Each number is 128 + 32 x the weight over its row's rms, rounded and kept within 0 to 255. Layers, rows and columns count from 0. The size above them is the row's rms in percent of the matrix's.

# layer 10 MLP down (transposed), 1536x512, rms 0.0464, rows 1425-1477, columns 320-383
size [ 96 126  97  94  79  82  90  96  89 107 109  99 121 114 112 107 127 111  91 101  85 119  86  97 107  88  91  93  97  96  91  98 100  96  85 114  91 114  82  95 120 106  94  98  87 105  85 113  90  93  93  99 114]
[[ 58  77 104 165 165 170  89 110  97 206 130  71 134 110 149 100 130 185 136 151 137  61 123 149 121 142 116  68 100  74  90  97 180 157 134 124 147 121  89 138 137  80  90 115 139 172 150 106 141 136 131 164 150 106  96 127 123 101 131 130 143 201  84 132]
 [180 138 173 117 146 123 136  91 130  97  99 142 203 130 106  95 101 101  69 106 149 139 127 141 153  75  79 138 170 161 106 156 178 120 203 108 149 102  90 110 146  89  97 144 126 153 162 132 106  79 118 134 188  91 116 222 144 182 198  79 193  99  82  44]
 [159 129 157  75 105 108 112  72 131  84 124  99  96 179 139  97 104 110 123 146 123 135 115  55 136 116 125  44 164 179 148 156 169 102 126  99 120 137 170 128 126  88 126  84  97 150 125  65 142 211 127 116 116 100  90 109 129 161 158 167 159 116 123 175]
 [135 106 152 147  89 142 120 128 101 164 168 114 140 134 134 153 111 125 164 134 109 193 148 133  42 100 177 121 119 125 158 139 159 152 172  86 134  68 127 161  78 136 174 183  90 105 148 186 131  99 106 136 177  88 134  63 145 131 129 126  92  78 121 139]
 [154 102 148 144  94 122 105 150 102 156 143 129 112 122 160  77 113 119 182  91  88  29  97 128  95 161 145 124 154 103  61 154 148 163 124  96 160 128 131 158 121 137 123  99 170 152 123  77 112 170 109 126 124 103  95 136 179 109 129 139 200 107 125 152]
 [155 151 180  93 133 102 112 104 126 145  74 133  50 109 111 147 109 125 158 136 147 164 111 191  98 132 132 150  98 134 134 118  95 111 149 125 142 121 128 136 171 133 104  94 138 110 144 124 152 157  95 102 134 116  85  98 114 140 153  63 137 104 183 133]
 [163 106 143  83 127 152 136 100 152 156 102 158  75 107 142 133 136 135 173 149 145 138 108 101  92 181 174 166  99  98 178 150 107 122 122 127 166  83  82 137  70  94 149 137 107 157 127 118 132 177 153 148 144 178 138 185  64  65 140 148 136 124 137 139]
 [161 145  61 127 157 119 111  74 140 173 117 168 115 134 152 125 135 159 111 153 122  93  84 103 163 118 119 116 150 146 126  94 123 120  72 160  89 133 133 110 195 124 193 138 107 151 124  98  88 114  56 140 168 182 123 114 111 151 143 190  86  85 164 119]
 [165 116 121  98 141 122 171 137  98 110 109 129 103 107 160 112  99 160 131 119 146 134  70 143 193 124 192  99 162 159 105 133 119 117 104 186 184 119 118 122 137 149  70 123 187 138 137 114 116 110 124  76 135 119  93 149 140 168 161 105 181 199 122 139]
 [143 120 117 167 161 145 168 105 114 170 145 133  95  74 164 157  90 164 164 106  77 184 164 142 109 139 122 105 147 136 127 151 138 156 141 152 144 106 103 124 137 214  98 131 168 119 142 128 135 155 154 131 123  66 130 114  89 154 130 136 126 123 101 104]
 [190 101 139 114 140 154 153  97 145 138 117  88 180  67 115 160 146 131 116 112  86 136 131 135 150 127 163 143 117 149 160 135 127 141 131 102 104 117 172 135 225 101 159 122 124  87 154 131 143 138 119  98 152 175 141 135 126 154 151 166 120 119 120 182]
 [156 123  96 143 130 137 141  62 132 124 106 148 108  78 186 150  97  84 167 125 123  84 156  57 107 128 106 158 129  97 159 110 109 122 139 122 126 119 185 103 118 154 125  96 101 119 104 124 202 102 155 126 121  80 134 142 182 108 135 139  93 141 102 108]
 [181 132  57 136 154 133 169 114  99 106 106 129 153  88 105 138 149 153  63  93 153 130 123 139  55 180 140 149 123 136 130  96 141 184 136 132 133 159  58  59 131 189 109 123 105 136 111 142  87 103 114 138 117 119 128 130 153 116 156 166  47 202 102 165]
 [178 160 151 155  85 187 152  81 100 168 144 138 173 105 122 121  67 131 130 198 133 187 185 117 139 112 137 166 145  85 179  40 106 137 112  72 120  94 130  91 153 145 139 169  79 128  63 125 146 134 144 176 104 123 140 213 108 158 134 148 163 145 125 175]
 [170 132 155 111 125  95 196  99 151 135 172 149 184 140 184 113 115 105 153 159 106 140 143 102 144 141 155 100 187 149 156  98 126  66  83 158 132 157 170 130 144 133 105 159 139 153 135 152 148 100 168 136 118 121 105 141 150  84 147 147 123 160 121 182]
 [141  48 133 141 132 119 101 135 167 128 132 108 153 137 152 125 124 103 112  67 133 137 145 102 114 155 109  72  67 104 173  85 169 181  52 115 167  72 128 155 126 145 117 140 138 131 125 105 118 171 122  82 126  61 119 150 149 104 159  58 161 170 142 124]
 [173 138  91 116 181 129 100  80 171  81 117 138 125 174 109 124  72  99 129 136 139 106  99  93  87 144 143 128 135 129  87 127 108 123 108 108 138 159 172 128 176 102 119 165 130 147 117 139 107 182 152  94 133 149 167 133 125 160 134 133 153 177 119 118]
 [185 123  99 171 160 127 102  32 171 181 106 118  98 125 127 133 183 132  96 156 128 162 107 122  77 133 146 118 134 155 114 167  92 124 145 150  86 130  98 107  65 101 100 133  93 126  92 113  96 138  98  88  58 123 128 198 138 111 114 141  66  79 141 133]
 [108  75 117  92 131 121 130 154 108 180 135 210 118  84 104 117 179 104 180  82  96 148  72 185 101 130 140 118 128 170 227 152 150 141 134 143 181  93 104 126 151 162  57 119 155 134 142 167 149 101 140 142 125 191 140 101  57 132 156 149  52 105  74 105]
 [137 115 106 129 119 167 168  88 174 158 113 130 178 143 117 149 136 177 141  93 149 106 142  93 122 159 113 123 104 103 191 127  95 149 161 168 138 167  83 150 156 137 173 113 126 178 177 134 141 138 112  87  69 187 145 137 133 118 105 194 128 166 104  95]
 [144  76 136 120  91 173  82 143 162 127 167  48 143 155 133 124  85 157 118 171 106 168  82 139 128  85 123 115 138 123 127 147 178 133 119  64 119 163 150 123 133 172 109 130 171  85 115 114 130 173 100  97 127 123 144 115 159 121 134 183 123 119 118 144]
 [146 117 109 125 150 122 118 162 179 153 167 158 206 143 155 160 148 134  99 162 140  89 154  86 131 141 107 121 103 143  97 143 179 132 120 174  94 137 136 133 114 156 118 117 187 183  63 188  86 115 127 178 123  78 181 138 126 167 138 139  99 112 106 153]
 [151  98 167 156 137  91  77  63 103 132 138 105 150 178 158 111 147  93 103  95 104 157 110 121  96 114 136 145 154 114  93 102 124  95 142  92 143 129 130 109 116 219 152  61 102 159  85 149 137 115 150 118 186 132 117 154 165 173 139 117 177 156 144 194]
 [ 90 102  82 134  59  74 194 127 148 142 162 173 137 155 176  96  82 137 109  95 119 111 124 169   5 156 102 108 125  77 144 159 108 170  78  85 176 130  90  78 131 135 178 165 134 173 190 190 142 102 117 136 130 143 145  74 110  79 147 148 112 129 112 213]
 [174  91 109 159 112 109 155 117 164 174 167 106  83 152 153 140 126  92 165 141 133  82  93 145 136 125 138 127  70 144 142 128 128 112  36 106 109  89 137 129 159 126 172 100 164 128 117 141 133  82 170 126 129 147 142 131 176 162 151 170  56 131 101 109]
 [158 123 139 118 118  73 140 147 126  77 163 153  73 146 136 128 121 102 109  70 110  47 150 116 114 111  52  77 124 120 144 169 116 114 129 142 227 160  95 118  97 128 110 131  94 148  98 113  87  95 111 158 101 171 183 110  45 104  79 133 135 146 137 140]
 [161  94 140 171 127 148 113 210 197 139 126 147 112 118 122 170 126 167 114 119 148  93 126  79 129 136 113  82 119 121  74  75 146 136  83 116 138 119 141  80 152 133  98  98 116 117  67 160 112 129 139 137 197  90 182 151 131 166 111  99  84 144 107 146]
 [107 144 159 195  73 140 102 136 159 141  93  75 184 158 140  86  90 159 148 132 129 114 150 161 198  73 136  94 126  81 144 116 133 135 144  86  84  58 135 109 136 147 175 133 116 124 154  93 112 151 115 107 180 126  80 127 200 179 175 152 173 100 165  99]
 [204 181  67 116 167 125 141 200 152 151 174 123 136 110 130 114 113  99 154 174 167  52 117 133 118 130  99  85 121 132 138 128 117 163 131 137 106 120 122 134 143 173 116 120 171 119 125 137 112 167 151 172 153 101 171 151 104 146 101 132  67 143 163  74]
 [145  78  97  66 146 107 108 117 136  87 157 189 130 139 107  94  77 142 169 134 118 136 163  97 165 124 113 113 148 179 124 166 115 134 128 142  96 153  36  73  93 127 129 120 156 150 113 135 126 136 109 148 117  50 166 153 130  93 141 108 109  85 131 130]
 [115 130 112 133 164 177 143 112  74 130 126 143 125 137 153 134  72 117 155 101 176 107 137 133 140  98  81 115 169 100 184 161 102 185 150 147  73 129  75  86 128 173 141 140 115 166  99 183 150 129 162 136 101 128 148 122 111 192 140 154 124 161 146 176]
 [129 127  88 183 133 141 105  96 114 153 131 139 183 140  25 119  98 130 104 146 158 165 137 145 118  86  83 159  57 139 129 106 172 106  88 151 126 141  92 125  74 153 157 110 148 159  68 172  88 134 120 177 127 108 101 127 153 155 150 140 196 140 124 158]
 [129 180 185 147 140 154 133 104 129 100 105  96 124 201  89 140 151 107 107 149 142 122 126 183  96 128 163 143  70 132 150 142 176  96 127 127 140 135 119  99 103 174 143 135 228 107 102 140 139 160 165  79 113 160 130 105 116  75 110 186 160  74 167 140]
 [ 93  71 147  75 212 122  90 122 197 151 142 135 145 106 139 141 145  66 106 163 118 126 115 152 103 182 172 132 149 153  76 140 112 119 130 134 133 180  93 140 125 165 207 165 159 140 154 142 135 126 143 119 143  81 104 123 151 146 112 137  82  70 112 138]
 [155 112  73 143 188 121 102 122 116 132 115  64 144 135  68  31 129 159  63 117 108 138 138 124 122 173  89 161 134 116 135  86 132 112 166 154 134 113 132 177 130 107 125 136 106 130 100 110 184 121 146  92 176 134 178 190  93 106  86 158 123  97 162 100]
 [133  83 176 105 155 112  74 165 102  83 111 138 158 126 112 132 154 102 119  99 151 173  64  84 160 135 100 152 144 103 130 148 105 190 106 106 111  84 171 190 115 176 152 209  98 161  94 113 126 143 141 182 157  87 127 171 146 154 117 163 194 156 134 157]
 [133 149 125 137 121 103 141 171  68  86 121  81 122 176 166 156 107 107 129 178 118 128 182 139 130  47 155 108 143 103 126 157 151 105 125 137 102 131 136 122 106 157  94  63 133 132 133 139 127 164 123 140 141 140 153 131 142 123 116 134  61 168 141 132]
 [144 125 144 132 134 142 153  69 193 192  80 113 146 131 149 144 125  86 150 176 163 100 107 153   7 120 120 147 105 171 143 148 149  74  92 173 117 129 108 113 114 198 151 115 109 123 212 171 171 179 154 138 134 164 141 105 144 140 160  93 138 104 130 108]
 [ 93 162 156 103 142 154 155 113  92 151 157 172 141 163 122 112 149 117 132 132 173 110 101 101 169 140 105  79 155 138  97 184 114 127 124  79  60 162  94 103 133  93 121 138 130 173 116  73 116 156 120 137 108 167 101 127 156 107 119 187 109  95 110  98]
 [183 124 117 181  97 163 165 118 162 102 148  83 117 218 107 153  93 113 116  56 129 174 134 137 106  97 121 162 139 145  99  98 170 167 117 130 116 124 178 102 153 114 108 118 131 123  98  23 149 132 149 128 128 160 202 150  97 145 133 118 170 148 121 120]
 [115  97 107 143 138 101 130 137  99 175  89 177 159 127 181  99 153 128 107  61 135  85  97 145 117 109 110  91 153  84 112 104 166  99  98 136 129  54 103 120  98 136 161 115 112  99 126 135 101 106 128 149 131 160 147 178 184 100  76 125 125 108 108  95]
 [125 121 107  71  84  70 108 117 133 158 127 121 155  97 137 100 151 112 115 156  66 156 210  92  75 108 137 145  95 116 108 128 169 103 197  82 123 103 106 119 125 168 180 114 138  87 139 150 163 161 150 120 179 152 141 144 101 100 130  93 106 130 152 192]
 [110  99 111 143 104 155 141 138 145 107 168 126 141 169 116 123  99 106 123 144  97 119 155 106 148 116 161 113 110  99 146 149 171 131 176 121 159 119 146 111 122 108 140 106 140  91 161  83  97 118  95  80 176 121 116  62  92 116 170 106 105 106 122 124]
 [136 135 106 189 184 137 116 125 160  82 131  96  75  95 141  61 111 144 102 128 141 147 155 158 164 127 120 135 130 135 126  90 165 145 128 211 117 151  86 163 131 115 147 147 179 130  76 138 165 170 166 179 183 156 132  89 129 126 193 140 144  65 137  41]
 [ 73  94 151 142 157 116 119 145 103 116  91 111 174 133 134 169 126 129 158 116 154 144 112 126 105 174 117 136  96 147  99 150 109  95  94 145 146 142 101 161  91 115 138 126  93 148 152 101 224 155 167 128 160  95 114 135  91 163 109 139 164 115  83 149]
 [147 125 175 110 150  61 127 124 196  97 154  97 137  81  87 103 108 164 170 144 169 148 137 147 106  97 127 133 141  88 149 153 170 151 150 117 153 109 112  94  63 124  79 157 112 101 180 118  80 158 132 124  91 114 151 122 109  98 138  92  73 163 111 137]
 [146 146 125 137 107 183 123 134 138  87 184 169  68 190 131 142  72 156 102 117  98 179 128 104 118  90 112 118  95 147 141 102 143 209 205 168 151 157 102 154  88 115 167 170 108 111 126 134 144 159 124 142 167 146 152 167 150 101 147  64 132 181 158 202]
 [135 164 128 160  93 124 115 178 155 171 116 107 129 131 169 109  79 210 118 143 147 185 168 158 141 151 141  92 119 134 120 154 105 151 174 128 111 107 100 128 136 138 192 141 141  95  74 184 158 120 195 129 114 106 154 118 111 144 103 103 134 180 132 161]
 [101  86 146 157 155  99 114 134  96 173 155 116 100 217 125 106 168 116 145 205  75 132 151  83 163 179 132 188 131  90 155 121 173 123 152 171 148 174 158 122 140 113 102 127 134 135 115  77 149 151 102 164 126 141 137 118 141 131 175 155  92  92 167 165]
 [107 110 128 100  63 124 151 169 186 123 132 119 134 118 119  93 159 196 118 121 102 126 110 144 120 122  91 124 132 119 138 135 127 125 108 167 172 103 139 138 122 128  89 159 130 147 144  78 121 181 173 139 146 125 158 171 125 138 130 146 107  91 138 132]
 [107 176 130  77 126 169 137 133  96 125 118 109 100 109 179 153 120 112 162 115  84 147 102 118 172 130 100 205 102 115 154 157 144 155 140 114  90 126 164 143 139 148 139 141 121  96 125 184 100 139 151 182 104 141 132 132  93  92 109 151  97 124  87  76]
 [109 111 132 131 137 127 136 120 132 149 157 129 169  85 134 143  99 118 196 168 151 127 122 114 107 100 136 111  97 114 135 127 141 157 140  92 143 146  80 160 159 147 153 121 141 127 156 116  89 151 104 116  60 137 163  46  94 144 167 137 111 161 126 132]
 [127 140 112  93 168 154 109 136 163  99 147 155  82  86 142  79 140 135  84 157 104 120 155 103 143 152  82 166 173 197 132 107 128  67  77 187 127 126 106 164 134 136 128  68 106 173 109 108  87  78 158 133 159 110 149 115 121 119 139 108 101 158 126  90]]
# layer 10 MLP up, 1536x512, rms 0.14, rows 1426-1477, columns 320-383
size [ 98  95  95  78  87  94  93  90 103  93  96 104 106 105 103 133 126  93  93  86 109  82 103 111  86 103  85  87  89  88  94 104  94  83 104  91 104  80  96 111 102  98 100  87 107  85 110  93 100 103 100 106]
[[136 138  89 143 125 120 140 122 134  71  87 161 138 106 133  63 124 157 103 101 154  72 101 179 106 127  92 187 134 180 118 145  55 147 140 134  89 111 124 135 153 134 108 159 134 160 143 195 116  95 106  50 177 155 167 158 106 146 196  89 168 114 134 154]
 [103 130 154 110 135 105 144 127 102  82 114 112 146  70 102 123 140  92  89 110 157  95 149 149 152 117 134 135 141  78 129  83  84 167 158 166  89 129 105 212 138 198 108 173 100 114 152 116 123 153  79 171 162 180  93 127 115  93 154 140  96 142  98 174]
 [ 52 143 111 155 123 125 157 128 181 128 102 100 185 169 130 121  78 159 124 112 114  84 174  83  90 129 153 139 129 108  93  87 157 129 135 123  91 170 138 158  83  98 171 136 123 139  98 178 126 134 139 111  95 182 115 120  91 146 162 139 159 152 174 158]
 [175 148 160 108 130  65 114  70 156 139 150 159 121 162 125 130 123 107 156  50  97 133 111  93  80 181  83  82 206 205 157 128 150 177  85 208 109  75 103 135 136 190 129  80  76 111  92 175 163 125 129 109 133 132 116 114 158 118 150 126 141 133 115  45]
 [165 132 131 107 164 122  85 127 167 123 171 100  52 121 115  95 163  90 114 168 171 154 122 173 120 153 104 124 146  77 124 110 123 133 198  86  96 115 108 110 127 167  76 124 161 130  92 167  61 151 100 103  94 148  68 151 137 126 133 103 150 117 143 162]
 [132 135 148  70  96 153  82 131 125 123  82 116  88 110 150 147  86 115 145 151  88 102 170 179 125 164  94 148 102 103 146 168  86 185 114 152  58  92 133 106 120  89 163 124 135 133 143 140 109 180 147  88 133 133 126  82  69 114 158 125 148 110 116 144]
 [136 150 100  55 115 107  95  89 153  90 141 170 141 107 117  81 151 130 121 162 135 141  94 133 137  98 108 112  58 104  93 155 157 167 111 139 162 108 112 157  96 101 146  92 115 153 147 123 118 147 111 158 124 145 155 151  72 174 118 112 123 155 142  71]
 [181 137 145 105 120 155 134 126 115  55 138 137 114 100 116 112  97 125 116 108 146  82 166 118 131 124 173 103 141 109  83 115  98 165  63 205 138 166 133 114 157 224 154 156 118  65 153 116  84  76 149 131 130 153 118 131 144 156  75 192 164 186 138 120]
 [150 115  66 104 122 116 140 129 135 164 176 114 122  89 108 128 130  78 112 125  70 205 123 124 193 147 167 112 180 157 133 151 125 105  69 139  77  92 113 150 141 114 133 153 156  98 164 135  55  49  57 101 111 159 113 152 115  81 128  73  95 115 109  73]
 [147 102 116 128 144  79 152 106 108 117 127 137 146  60 153 110 136  70  67 150 137 171  93 176 168 215 165  79 127  99 114  93 123  75 104 167 136 144 142 148 161 147  85 157 114 149 149  98 125 115  85 137 111 123  88 131 113 138 171 137 138 112  73  34]
 [197 118 140 117 107 129 128 157  99 117 134 169 105 128 158 186 118  96 143 128 131  48 128  85 161  96 154 103 159  62 131 138 154 140 143  80 112 180 140 160  99 136  61 137 137 143 157 159 157 157 112  90 111 113  71 107 105  90  55 146  66 165 126 136]
 [121 103  83 136 110 125  76 107 133 146 126 165 120 174  80 178 191 108 145  45 120 174 219 134 139 132 115  68 133 110 120 127 206 124 123 141 148 167 130 172 135 130 144 181 159 187 125 138 127 162  64  47 116 140 153 153 119 106 151 145 161 122 113 161]
 [122 126  74 164  76 136 111 148 133 144 112 252 139 137 153 120 110 102 132 185 124  84 162 157 119 100 144 141 159  86 154  93 137 157 154 187 156  98 121 157 138 108 104 114 138 121 120 104 118 114  96 144 131 139  94 159 119 151  81 154 156 135  90 181]
 [ 93 149 119  86 128 201  82 123  71 126 161  88  61 137 121 124 112 115  97 122 173  85 153 170 149 119 184 101 109 135 107 157  95 114 124 172 115 125 137 147 112 134 168  33 131 166 111  27 147 129  86 124 141 133  99 103 130 127 148 137 128 118 148 127]
 [139 122  73 127 155 114 120 120 104 100 138 135 106 106 136 153 177 159 128 125  91  93 169 104  94 108 191 139  72 151 138 178 156 102 165 196 131 132 152  99 132 105  51 137 128  71 152 110  97 161 127  99 116  41 124  97 181 112 109  98 185 112 153 140]
 [ 69 118 192  86 135 135 127  93 130 104 104 104 101 135 173 103  99  40  97 170 141 132  96 131 156 124 137 157 180 113 121 145 132 105 125 185 108 130 126 200 150 150  74 138 155 110 142 110 151 120 137 126 156 112  79  94 101 128 141 130 152  90 155 116]
 [112  71 198 138 151  66  94  65 124 162 128 108 157 136 111 154 113  97 111 113 113 117 127 169 129 154 142 140 107 114 138  94  90  82  96 120 172 117 107 111 159  85 136 181 186 150 112 153 196  80 111 140 140  74 148 103 136 124 120  96  97 109 161  82]
 [128  99 153 169  89 102 151 204 128 133 125 136 124 129 144 183 103 138 191 141  93  82 105 181  52 179 123 140 101 178 160  92 141 136 177 157 136 121 132 158 163 114  95 155  83 114 128 111 124 100 106  89  98 173 169 131 129  87  86 121 110 171 162 105]
 [131 103 116  89 110 164 136 127  77 130 186 128 188 182 130 125 139 174 124  82  62 129 188 135 117 174  77 166 172 138 133 131  72 148 175 186 134 124  89 124 165 129 175  46 143 110  81 131 111  89 122  55  91 173 105 121 109 133 122  87 185 118 126 115]
 [126  80 107 142 161 119 142 159 121 174  66  69 161  26 139  97  95 152 155 129 181  82 141  47 123 115 130  83  92 148  77 137 130 147  89 114 129 144  87  83 110 119 198  59 184 104 125 146 102 170 179 153 121 137 104 109 177 120 106 123  91 130  99 166]
 [155 133  85  91 163 159 117  88  67 114 132 137 138  75 136  65 152 109 127 140 110  87 143 116 123 118 130 164 147 121 113 111 149  90  96 142 175 136 121 143 140 146 115 159 173 173 121 159  71 125 101 151 145 160 159 125 135 122  75  91 165 171 112 102]
 [120 136 164 141 114 130 100 111 175 188 121 123 148 131 142 106 133  83  91 136 133 156 150  87  81 156 111 176 162 126 162 152 136 131 101 101 142 163 106 102 107 160 120 104  99 101 139 113 150 114 108  56 110 160 155 118 102 114  89  63 135 124 107 149]
 [117  99 143 145 148  90 143 151  83 137 157 119  90 131 103 127 149 126 138 153 131 179 119 177 128 108 139  95 147 105 126 176  99 124 130 167 121 152 141 171 169 119 116 204 155 103 122 138 141 190 119 128 119 130 132  97 103 156  59  98 173 144  91 137]
 [143 109  94 129 121 135 141 119 156 131 130  84 133 124 152  97 109 113 194  86 121 169 178  99  87  90 138 104 185 122 132 109 181 117 138 135  81  96 145 127  78 170 147  80  92 167 148 117 171 128 143 112 130 148 152 111 169  88 142  65 149 128 131 121]
 [120 106 161 116 130 102 142 130 132  94 153 142 116 131 106 113 128  85 209  84 135 119 124 134 130 108  75 115 160 135 137  69 134 164 103 144 131 155 106 133  91 126 101 169 121 143 134 117 136 151 128 169 116 136 118 136  70 113 122 124 129 130  92 157]
 [122 184 120 144 105  96 111 120 116 218 152 132 157 122 130  97 125 121 138 117 128 165 108 163 211 127 132 149 131  97 170  71 126 122 143 103 106 125 159 121 124 122 132 135 119 127 163 139 100 108 117 122 117 125  89 173 114 114 136 156 127 122 133 138]
 [130  86 100 175 114 122  82 168 145 133 102 109 145 128 118 101 146  99 191 143 148 118 117  89 179 111  96 104 126 173 142 109  81  88 151 101 128 101 129 103  99  96  69 160  90 139  72 117 147 138 165 176 115 103 106 140 201 118 187  89 117 126 122  93]
 [135 140 156  82  87 167 128 133 116 150  82 102 207 105  97 101  73 116 119 147 101 127 138 149 161  73 123 124 132 109 145 135 160 137  69 138  88 129 126  89 138 132 101 116 168 104 130 103 110  92 134 103  92 114 131 153 162 143 125 162  52 131 127 105]
 [139  95 129  89 145 123 134 151 108 135 158 169 158 132 165  98  75 126 181 164 143 108 111 105 160 119 106  94 184 129  82 167 154 116 162 128  99 141  94 122 119 160  61 131 175 125 117 112 115 126 147  96 138 140 113  96 153 137 154  88 143  97 167 138]
 [170 128 123  93 146 107 160 126 120 140 105 156 220  94 175  80  81 135 134 140 150 112  57 139 115 147 103 111 122 163 190 108 105 176 162 176 142 129 146  98  95 103 135 109 110 133 130 124  70  87 129  44 155 104 159 152 100 169 119 136 108  79 133 191]
 [178  98 124 152  28  98 107 215  64  96  86 122 110 137 100 165 143 149 123  95 118  76  71  89  55 128 113  89 132  89 152 116 170 137  95 140 112  94  98 115  72 191 160  80 131 195 141 158 145  94 145 104 141  73 135 126 107 103 119  88  99 133 135  92]
 [112 142 162 119 112 121 146  87 118 137 104 150  84  78 163 135 140  92 111 117 100  67  88 168 101 147 111  38 116 104 132 158  67 111 149 147 176 105 132 182 137  83 104  88 157  43  32 142  68  78 153 108 187  75 171 149 126 168 134  95 136  67 141  91]
 [ 56 106 123  91 164  62 108 132 170 130 111 128 158  81 125  91 179 164 174 162 137  91 189 190 136 100 105 116 107 138 133 196 122 109 105  63 167 163  83 126 117 120 141  80 138 140 133 169 183 149 106  98 168 116 129  64 149 147  92 106 134 149 103 159]
 [141 118  85 149 133 132 130 124 102 125 175  85 135 143 104  96 134 126  94 109 148 141 125 101 114 102 147 152 145 122 114 108 145 127 121 151 182 128 163 163 159 124 133 104 157  96 153 163 133 105 109 150 192 131 132 149 111 141 134 202 165 125 123 108]
 [148 123 137 142 149 161  52 169 151  88  82 160 128 124 127 137 208 122 159 163 130 158  88 174  85 120 132 128 114 166 138  97 103 123 125 110 130 144  96 162 105  92 130  95 160 121 114 122  84  63 144 171 148  43 103 173 178  95  87  65 152  82 183 149]
 [ 74 157 134 117 155  67 104  60 175  93 215 142 122  89 159 117 140 105  80 150 119  67 123 160 172 125 142 160 148 152 158  48 109 121 117  95 112 129 181 135 114 146 120 152 200 146 141 116 139 117 119 203 135 161  90 113 117 184 157 112  90 170 104 108]
 [133 139 137 125 101 148 128 102 176 156 118 108 122 120  96  58 158 126 143 161 107 143 134 123 166 138 123 141  87  90 164 169 118 120 125 158 158 127 166 182  85 106 124 122  73 145 140 125 114 125 137 190  72 144 123 162 126 118 134 149 156 165 120 101]
 [114 138  76 139 128 140 122 103 124 101 131 163 144 109 131  92 133 155 100 111 226  64 176 111 111 151  95  94 192 140 111 105 107 154 164 107 107 139 103 113 146 160 145 137  68 129 186  98 130 174 137 136  83 126  76 150 161 102 108 108 108 106 101 109]
 [153 105 117 177 142 127 143 118 139  86 115 111  92 128 124 163  72  86 141 111 131 138 136 173 161 100  61 114 185 142 129 106 129 105 157 161 140  89 186 197 119 172 106  90 161 112 175 107 164 149 141  71 149 135 119 131 149 156 139 102  71 119 116 147]
 [114 166 121 134 119 141 132  95 150 155 139 170 117 158  83 142 166 137  83 147  86 117 155 132  98 108  89 153 106 150 142 158 184 147 150 170 115 124  79 148 122 178 121 134  72 130  66 113 110  55 108 109  96 141 115 148 117 186  64 149 197 143 141  97]
 [ 77 170 158 117 108 111 204 133  79 166 193  90 107 126 166 110 170 113  79 127  89 108 143 187 146 101  99 138  92 109 165 168 150  87 154 121 155 189  76 136 113 148 158  96 154 125 154  91 177 101 107 121 104 154 141 123 111 158 120 104 112 157 128 140]
 [125 124 124 111 117  90 150 135 137 166 137  57 110  52  65  64 103  80 107 117 169 192  85 137 154 154 162 124  76 133 121 182  95 134 108 151 168 177 150  92 163  87 172  92 139 136 157 116 123 108 152 130 117 181 136 142 139  99 144 166 106 116 158 108]
 [ 75 152 119 139 135 195 139 116 106 143  96 126 113  94 128 117  92  91 129 156 154 113 113 219 102 105 104 121 156 201  98  90 130  90  89 161 109 103 113 112  73 142 127 140 144 170  30 142 150 109 141  96 151 105 126  82  99 107  88 162 166  86  71  70]
 [181 164  95 182 182 122 162 108 177  91 125 124 116 146 189 105 111 161 132 117 121 170  87  95 154 137  90 160 104 120 109 131 164 115 138 157 124 137 105 115 111 135 163 148 119 188 150 132 156 155 132 115 148  97 157 119 200 101 131 101 118 113 152 141]
 [103 108 142 168  77 111 147 175 162  79  81  54  94  82 106 110 109 109 154 157 111 145 144 134 163 114 148 100 121 201 118 152 156  85 160 138 120 116 109 144 124 130 138 143  68  74 138 108 113 147 139 104 141 108 111 124 115 171 158 113 120 126 117 126]
 [ 90 133 122 162  95 169 130 102 106 144 143 117 153 178 166 128 121  64  97  49 130  83  53 124 109 138 148 156 108 152 102  91  84  82 176 169 169 134 125 126 134 119 152  45  85 147 121 119 160 129 131 145 108 125 165 129  83 161 120  93  91 158 143 126]
 [112 100 146 150  60 102 160 103  60 163 104  79 171 100 126 127 116 165 106 130 120 195 158 113 102 165 176 137  99 106  95 198 109 116 191 106 163  86  66 106  72 119 102 118 153 134 108 183 168 117 142 131  71 165 108 156 152  76  98 123 179 155 123 125]
 [ 74  68 102 115 113 114 144 114 137 177 117 153  72 133 126 114 154  69 149 144  42 121  91  68 115 138 170 184 196  92 166  97 119 154 116 134 108 119 127 157 176 163 110 137 132 156 157 103 179  90 161 120 164 136  70 159 104 141  69 136 111 132 125  95]
 [140 102 162 158 149 133 111 155 147 173 135  76 206 128 141 111  83 102 124 146  97 127  63 159 119 153 100 173  83 144 104 174 104 166 139 130 175  93 107 164 149 139 135 138 157 127  62 107 149 156 166  98 117  90  86 131 129 135 169 105 174  83  60 132]
 [130 146 169 123  90 130  91 156 127 139 150 119 112 131 126 148 150 141 118  80 121 141 141  83 168  91 115  71 143 106 135 119 133 117 137  92 154 123 143 116 102 124 137 129  51 136 176 140 155  99  75 157 149 146 137 149 168  68  84  87  95  89 123 135]
 [125 101 110 109 132 141  87 189 111 166 128 130 138 123 108 121 178 152 171 150 132 102 130 158 108 100 158 119 119 125 146 118 116 101 165 136 157 126  78 123 145 105 170 129 222 168 162 165 134 132 115  72  77 102 104  98  98 182 104 133 165 149 131 131]
 [124 183 109 138 178 148 120 127 125 158  78 142 126 176 124 115 140 184 148 153 105  67 162 165 142  82 159 133 121  90 138 142 126 137 148 138 126 142 110 153 114 138 105 161 119 138 160 169 146 103 207 114 107 136  85 118 143 140 124  47 117 143 116 163]]